Each number is 200 + 30 x the weight over its row's rms, rounded and kept within 0 to 999. Layers, rows and columns count from 0. The size before them is the row's rms in percent of the matrix's.

# layer 11 MLP gate, 640x320, rms 0.0927, rows 467-507, columns 240-319
101,214,247,188,185,217,202,220,189,255,208,234,215,220,227,240,175,213,232,231,161,205,175,206,200,196,171,226,216,178,191,196,190,235,256,215,189,219,179,225,232,172,220,251,147,189,261,232,206,209,168,195,194,207,190,184,256,199,186,151,217,168,232,205,200,206,173,184,250,147,183,128,180,162,223,158,207,205,173,180,171
091,171,227,189,157,171,232,210,239,179,197,200,180,168,227,187,160,187,188,195,198,198,183,179,207,153,257,196,174,171,155,189,234,233,235,160,177,205,202,201,199,208,175,207,208,163,152,209,269,213,162,173,219,157,162,291,247,169,262,242,170,135,231,174,188,150,156,207,208,237,201,150,195,220,203,198,169,196,206,172,186
099,195,223,237,176,191,179,173,176,193,183,180,220,168,194,215,268,216,193,190,168,215,219,216,241,236,169,193,214,185,211,220,207,193,221,187,217,191,203,169,185,214,170,192,176,197,288,241,239,169,235,206,178,152,217,179,197,180,222,194,260,166,213,201,125,178,231,232,174,189,228,219,154,162,195,173,164,189,208,183,223
095,187,211,160,209,163,186,192,169,158,176,221,246,221,167,168,224,221,248,217,180,139,182,214,198,191,230,216,195,240,192,228,124,235,186,209,213,244,188,212,233,220,229,214,217,189,195,183,138,185,216,167,224,147,233,208,224,188,212,166,120,158,121,253,225,261,228,241,175,169,156,206,254,255,201,189,223,215,205,195,282
085,252,247,187,207,202,221,159,236,211,237,179,202,206,224,193,188,191,174,185,184,192,186,160,179,263,257,262,211,197,222,189,213,223,159,215,179,172,203,237,204,236,219,207,169,227,238,188,129,208,181,215,246,162,217,259,202,170,192,171,178,174,190,204,190,199,173,216,218,173,223,229,234,150,158,189,166,185,187,239,208
104,185,199,227,131,187,211,192,209,208,202,185,230,186,144,142,156,228,225,256,171,203,205,230,202,186,248,215,216,206,230,214,229,225,191,211,192,172,221,255,202,217,223,210,181,137,279,250,236,198,211,203,176,130,196,217,171,213,254,218,215,175,172,192,189,198,193,188,163,165,213,169,178,185,232,186,257,164,222,256,222
102,240,173,213,197,186,282,166,200,192,199,249,246,144,199,203,172,185,226,248,210,232,185,175,264,186,228,167,231,224,219,265,187,165,223,171,177,221,257,213,202,188,174,217,208,202,256,176,190,185,221,178,167,199,171,218,168,168,225,198,185,146,187,159,162,191,243,203,178,193,177,152,194,208,238,192,176,239,211,175,214
098,205,167,187,166,190,239,205,217,198,215,122,251,173,180,172,185,167,235,192,201,188,203,232,172,163,247,216,236,154,194,224,256,168,223,171,189,156,172,215,214,173,207,193,209,202,264,230,247,163,234,189,191,197,185,202,201,154,189,213,186,199,170,237,253,180,244,198,187,213,184,229,167,203,226,235,276,244,190,204,211
092,228,202,173,141,219,233,164,189,203,172,149,217,156,189,240,213,180,201,185,225,226,155,218,249,197,235,208,217,184,237,243,172,139,164,202,222,143,164,207,203,201,193,205,197,214,172,249,229,242,230,170,193,211,180,190,158,245,146,163,236,204,181,187,158,195,177,209,154,157,182,194,197,207,213,207,212,214,226,196,148
106,163,161,160,186,224,273,177,154,184,251,186,240,233,199,227,233,174,147,205,191,126,213,186,153,200,165,163,223,255,174,192,205,188,217,226,189,182,233,186,218,245,198,222,193,176,205,235,221,196,197,196,184,214,235,165,239,167,154,272,165,180,157,207,162,269,185,225,183,251,186,205,188,167,164,173,207,238,186,135,189
098,198,178,179,171,181,178,208,210,169,214,245,187,228,203,210,203,189,171,169,206,201,217,208,230,202,181,180,216,188,155,215,237,232,192,250,170,196,163,181,162,223,181,226,206,206,185,184,244,234,269,178,214,202,171,209,207,188,172,168,245,219,152,245,227,168,198,231,173,220,159,220,222,196,188,159,192,196,191,155,223
099,193,230,209,225,268,163,170,196,192,164,247,237,209,256,198,238,196,209,227,164,171,205,231,220,196,189,202,162,143,201,174,208,144,104,216,244,224,216,237,202,199,211,152,204,153,221,188,191,213,193,235,225,207,95,172,195,193,194,188,171,187,201,231,211,199,189,180,195,188,158,205,188,217,233,235,213,203,132,207,208
098,243,216,238,174,214,167,221,191,200,112,191,171,227,205,212,205,187,167,213,208,252,274,205,189,208,143,194,192,213,205,225,215,217,210,219,211,235,241,175,215,199,204,177,255,238,247,187,175,191,213,177,176,208,168,269,230,158,188,196,248,202,157,193,210,179,184,190,234,174,259,219,221,203,194,201,212,199,205,221,190
107,222,171,220,197,196,194,246,243,174,208,180,191,244,186,173,150,206,178,217,271,223,201,205,150,188,202,201,174,214,165,230,236,190,139,213,212,224,182,181,227,207,203,157,217,191,176,185,192,203,133,191,206,228,170,217,260,237,231,199,185,133,125,191,201,224,207,202,178,245,166,165,169,194,171,150,221,234,217,192,192
106,200,177,166,180,213,237,170,228,192,168,188,225,190,220,197,183,176,188,228,216,190,213,242,208,170,172,161,149,250,165,169,210,241,214,181,221,237,180,192,201,213,215,135,170,189,163,179,136,223,203,186,151,188,226,187,145,212,219,229,189,222,255,204,149,237,182,235,210,229,185,226,198,247,240,209,213,233,188,289,237
095,172,247,191,188,211,242,169,138,182,129,214,176,254,198,120,227,219,174,237,189,164,205,217,186,225,228,103,200,175,168,214,237,192,221,202,214,226,207,204,179,195,132,217,195,248,245,183,213,171,262,216,181,192,239,181,175,234,156,136,204,219,152,219,160,207,197,245,196,205,211,233,180,209,221,152,186,170,185,199,225
104,169,185,236,217,155,194,181,240,201,236,208,128,155,226,247,178,221,173,164,187,201,180,217,168,228,216,186,256,213,226,200,210,222,195,163,197,194,211,221,190,173,290,178,200,246,190,224,223,188,207,216,220,157,183,165,176,180,204,135,246,214,203,201,188,239,178,227,218,207,149,215,230,210,173,219,216,205,218,200,187
098,221,243,195,162,190,161,167,181,188,196,201,171,214,203,202,229,190,207,190,167,183,189,157,225,208,195,223,235,147,191,223,182,219,159,205,244,151,186,191,261,210,219,212,186,221,234,206,249,216,162,212,233,208,198,194,219,165,155,164,204,150,256,226,215,167,224,228,223,171,203,170,254,229,174,199,179,202,178,177,194
098,206,190,200,149,214,207,206,142,175,222,156,261,190,196,208,200,198,223,267,211,182,176,205,193,193,173,217,234,163,213,144,181,171,220,123,200,176,257,209,220,171,171,172,247,211,192,141,234,173,124,194,237,175,147,158,169,211,197,251,222,139,227,188,207,177,243,191,141,199,158,172,180,222,180,158,162,204,254,270,231
101,153,192,217,220,190,205,306,264,169,206,212,162,200,197,195,194,203,186,180,192,233,150,205,238,198,220,185,209,207,226,241,205,242,165,229,121,183,215,170,184,248,197,195,228,147,183,184,226,271,184,180,202,199,196,198,209,138,255,235,190,228,209,160,210,212,206,181,217,210,185,236,171,177,246,178,241,199,243,195,152
102,234,148,233,255,232,229,218,246,159,163,195,186,163,164,245,217,222,144,240,176,176,170,152,223,170,179,183,201,247,163,228,190,164,201,163,255,229,163,171,183,171,184,206,139,211,234,175,199,229,240,184,198,163,191,172,236,199,240,249,175,180,223,168,177,193,196,151,213,223,143,239,186,186,167,175,163,198,146,201,224
098,198,173,241,187,199,235,216,206,185,203,116,223,207,146,219,158,144,247,212,199,214,209,167,165,220,225,185,241,162,166,190,114,179,198,189,226,271,155,243,211,179,204,159,212,197,190,158,224,220,235,179,194,202,190,174,269,209,212,213,215,184,173,184,235,189,240,222,149,203,202,204,143,189,281,158,193,176,157,176,218
101,174,184,154,191,199,248,172,132,224,157,185,239,162,196,229,173,159,191,199,168,213,209,171,167,184,153,165,232,213,196,199,227,215,218,173,178,197,208,186,228,252,214,192,191,245,182,200,207,195,247,208,172,184,213,183,183,239,170,191,236,201,182,194,157,234,236,192,225,182,168,238,255,242,184,162,239,220,223,241,197
103,165,219,221,186,237,205,265,186,129,195,215,187,189,165,211,169,198,203,219,241,185,173,153,188,169,171,182,249,201,217,209,203,152,202,189,206,204,222,246,211,267,244,220,214,228,210,206,158,222,199,212,256,223,164,220,245,164,240,199,196,192,152,129,179,209,182,206,205,263,181,278,164,250,195,241,192,249,206,152,228
092,181,188,160,182,179,191,177,237,189,158,168,226,199,167,195,211,258,190,213,182,209,231,182,214,216,175,186,206,137,167,211,200,213,229,234,160,203,199,168,190,204,202,206,184,209,201,199,238,237,184,249,223,207,190,219,226,210,193,209,209,232,120,205,116,190,173,192,252,180,185,214,190,213,199,232,225,146,178,184,196
101,196,190,196,173,226,273,160,202,236,252,179,177,153,190,220,149,212,190,225,230,192,181,219,197,194,178,177,229,223,194,151,186,152,202,218,178,189,188,148,173,213,175,247,183,208,219,191,191,200,181,193,206,220,177,155,179,212,139,238,190,207,165,197,194,218,236,197,184,171,235,247,208,164,169,202,175,197,247,150,209
102,211,208,197,208,197,207,150,202,219,200,240,171,182,192,180,227,206,217,198,166,242,224,248,169,235,213,210,235,227,223,202,217,215,128,203,213,259,253,195,194,218,184,233,215,148,217,174,233,159,215,174,185,204,176,176,205,218,223,209,228,210,146,179,172,197,183,199,166,220,255,134,252,219,209,242,174,212,216,190,247
102,179,159,237,240,178,152,258,192,219,182,167,157,210,181,160,199,218,191,216,173,250,258,233,177,168,207,210,164,191,237,222,202,164,217,182,217,207,159,249,229,223,162,234,221,189,193,198,178,180,180,203,259,187,242,215,183,153,239,253,171,238,175,240,196,193,235,210,117,164,231,151,229,187,238,158,189,255,236,220,204
102,202,155,209,219,188,183,228,184,163,192,205,163,192,156,209,166,227,198,206,180,231,224,171,261,199,221,142,222,180,187,209,225,201,196,219,203,207,224,214,200,213,224,217,148,180,181,199,233,191,191,194,233,199,211,185,208,184,156,166,140,208,216,174,207,162,164,212,219,214,256,207,188,172,247,152,178,205,202,190,246
083,255,201,227,208,202,242,196,218,175,215,211,182,177,169,189,186,200,236,248,220,247,246,179,154,194,236,230,185,171,189,194,149,200,184,192,203,163,227,228,168,242,233,215,196,233,168,146,164,202,241,240,210,215,188,194,230,243,215,204,227,191,194,175,214,154,160,228,176,157,220,206,147,181,223,202,150,183,194,264,175
101,207,184,224,200,209,202,202,198,106,203,185,195,263,214,208,240,214,177,242,134,228,255,217,210,183,188,188,192,220,232,215,174,238,198,155,250,218,143,235,196,244,207,235,174,216,193,185,182,217,209,227,229,205,202,244,208,122,194,165,210,256,244,197,160,202,193,176,249,191,186,113,189,146,187,278,192,244,210,215,226
102,204,121,201,205,217,178,230,188,208,185,171,126,228,197,182,229,190,184,173,253,220,224,196,258,212,249,162,194,231,234,239,171,215,125,180,268,199,210,196,215,166,206,163,210,142,235,232,211,167,222,199,153,187,211,171,189,175,216,193,265,186,179,174,202,179,195,191,192,193,198,153,226,269,222,166,201,191,174,187,213
103,251,128,195,189,191,198,170,194,223,225,178,211,196,211,215,201,211,203,210,255,243,177,149,235,161,236,212,246,181,232,223,167,219,225,170,183,241,130,134,211,211,188,171,169,213,159,207,243,223,207,182,223,225,208,211,202,154,175,219,170,218,215,187,130,144,234,192,217,250,207,160,244,165,220,262,206,207,182,237,195
099,204,228,225,196,226,196,222,203,204,223,173,203,213,218,176,198,169,199,163,194,185,240,229,199,195,143,216,206,184,189,241,189,211,217,176,215,182,229,182,252,199,188,190,210,161,225,159,220,195,166,161,208,188,128,184,186,211,208,207,159,214,196,233,209,150,155,197,192,158,193,210,186,273,230,159,212,141,184,199,198
101,214,223,217,252,117,206,204,219,186,183,181,220,188,178,256,182,216,179,214,209,234,187,246,198,226,179,218,221,224,229,124,191,246,194,180,197,190,152,242,206,203,179,199,202,184,173,184,201,191,163,225,204,206,227,223,181,212,195,222,216,219,203,216,158,219,211,204,155,204,160,169,208,221,158,177,245,168,207,148,168
103,180,236,209,214,183,172,219,159,216,228,229,202,196,209,171,217,285,224,162,226,220,183,206,174,217,195,198,216,178,156,207,177,225,198,205,186,186,182,199,206,185,224,152,215,185,200,164,159,174,189,217,218,145,198,170,186,198,206,159,232,207,193,203,130,190,228,204,192,192,214,212,181,177,179,186,182,225,257,189,253
098,221,182,139,205,249,196,238,213,192,169,223,208,161,185,215,181,223,165,177,264,223,185,195,220,172,213,216,161,185,130,227,152,245,211,140,228,194,191,177,223,175,189,192,126,185,191,210,193,215,202,180,207,103,162,183,164,235,166,189,202,239,170,169,159,173,221,172,172,155,146,161,220,236,145,148,189,199,205,262,221
093,139,209,224,178,233,181,188,221,149,218,232,195,223,178,214,216,196,213,180,162,226,202,197,189,225,231,144,245,238,216,245,207,220,194,252,186,159,159,165,208,192,204,223,180,228,205,222,167,189,186,178,167,233,228,187,233,206,245,177,236,206,130,182,168,210,156,221,231,228,188,163,145,211,180,205,157,201,187,220,211
082,172,205,194,168,148,178,246,218,240,266,163,245,210,245,173,207,218,203,211,160,209,230,182,222,202,219,195,252,212,195,162,243,217,214,135,196,219,223,217,213,201,243,178,152,180,166,169,113,249,216,205,205,194,206,228,227,192,183,166,244,194,190,203,264,215,170,203,180,141,231,210,267,198,201,208,182,192,235,169,255
107,158,169,216,138,178,179,160,156,189,215,243,247,207,195,152,199,208,150,229,196,241,208,244,185,206,169,221,184,240,196,178,153,207,185,211,176,211,187,263,186,179,169,217,176,219,178,249,203,214,190,211,198,113,194,197,191,179,217,150,169,203,168,210,188,201,233,110,153,188,213,218,252,230,193,200,229,202,154,243,243
106,205,205,184,237,178,196,154,195,183,179,194,220,220,191,245,159,162,193,224,252,236,172,210,217,220,194,181,181,172,174,175,172,204,243,224,219,207,175,210,236,259,209,187,198,226,221,269,229,200,150,233,187,198,215,205,223,172,219,188,185,247,220,206,201,179,230,224,191,203,231,218,185,207,210,212,202,201,186,235,158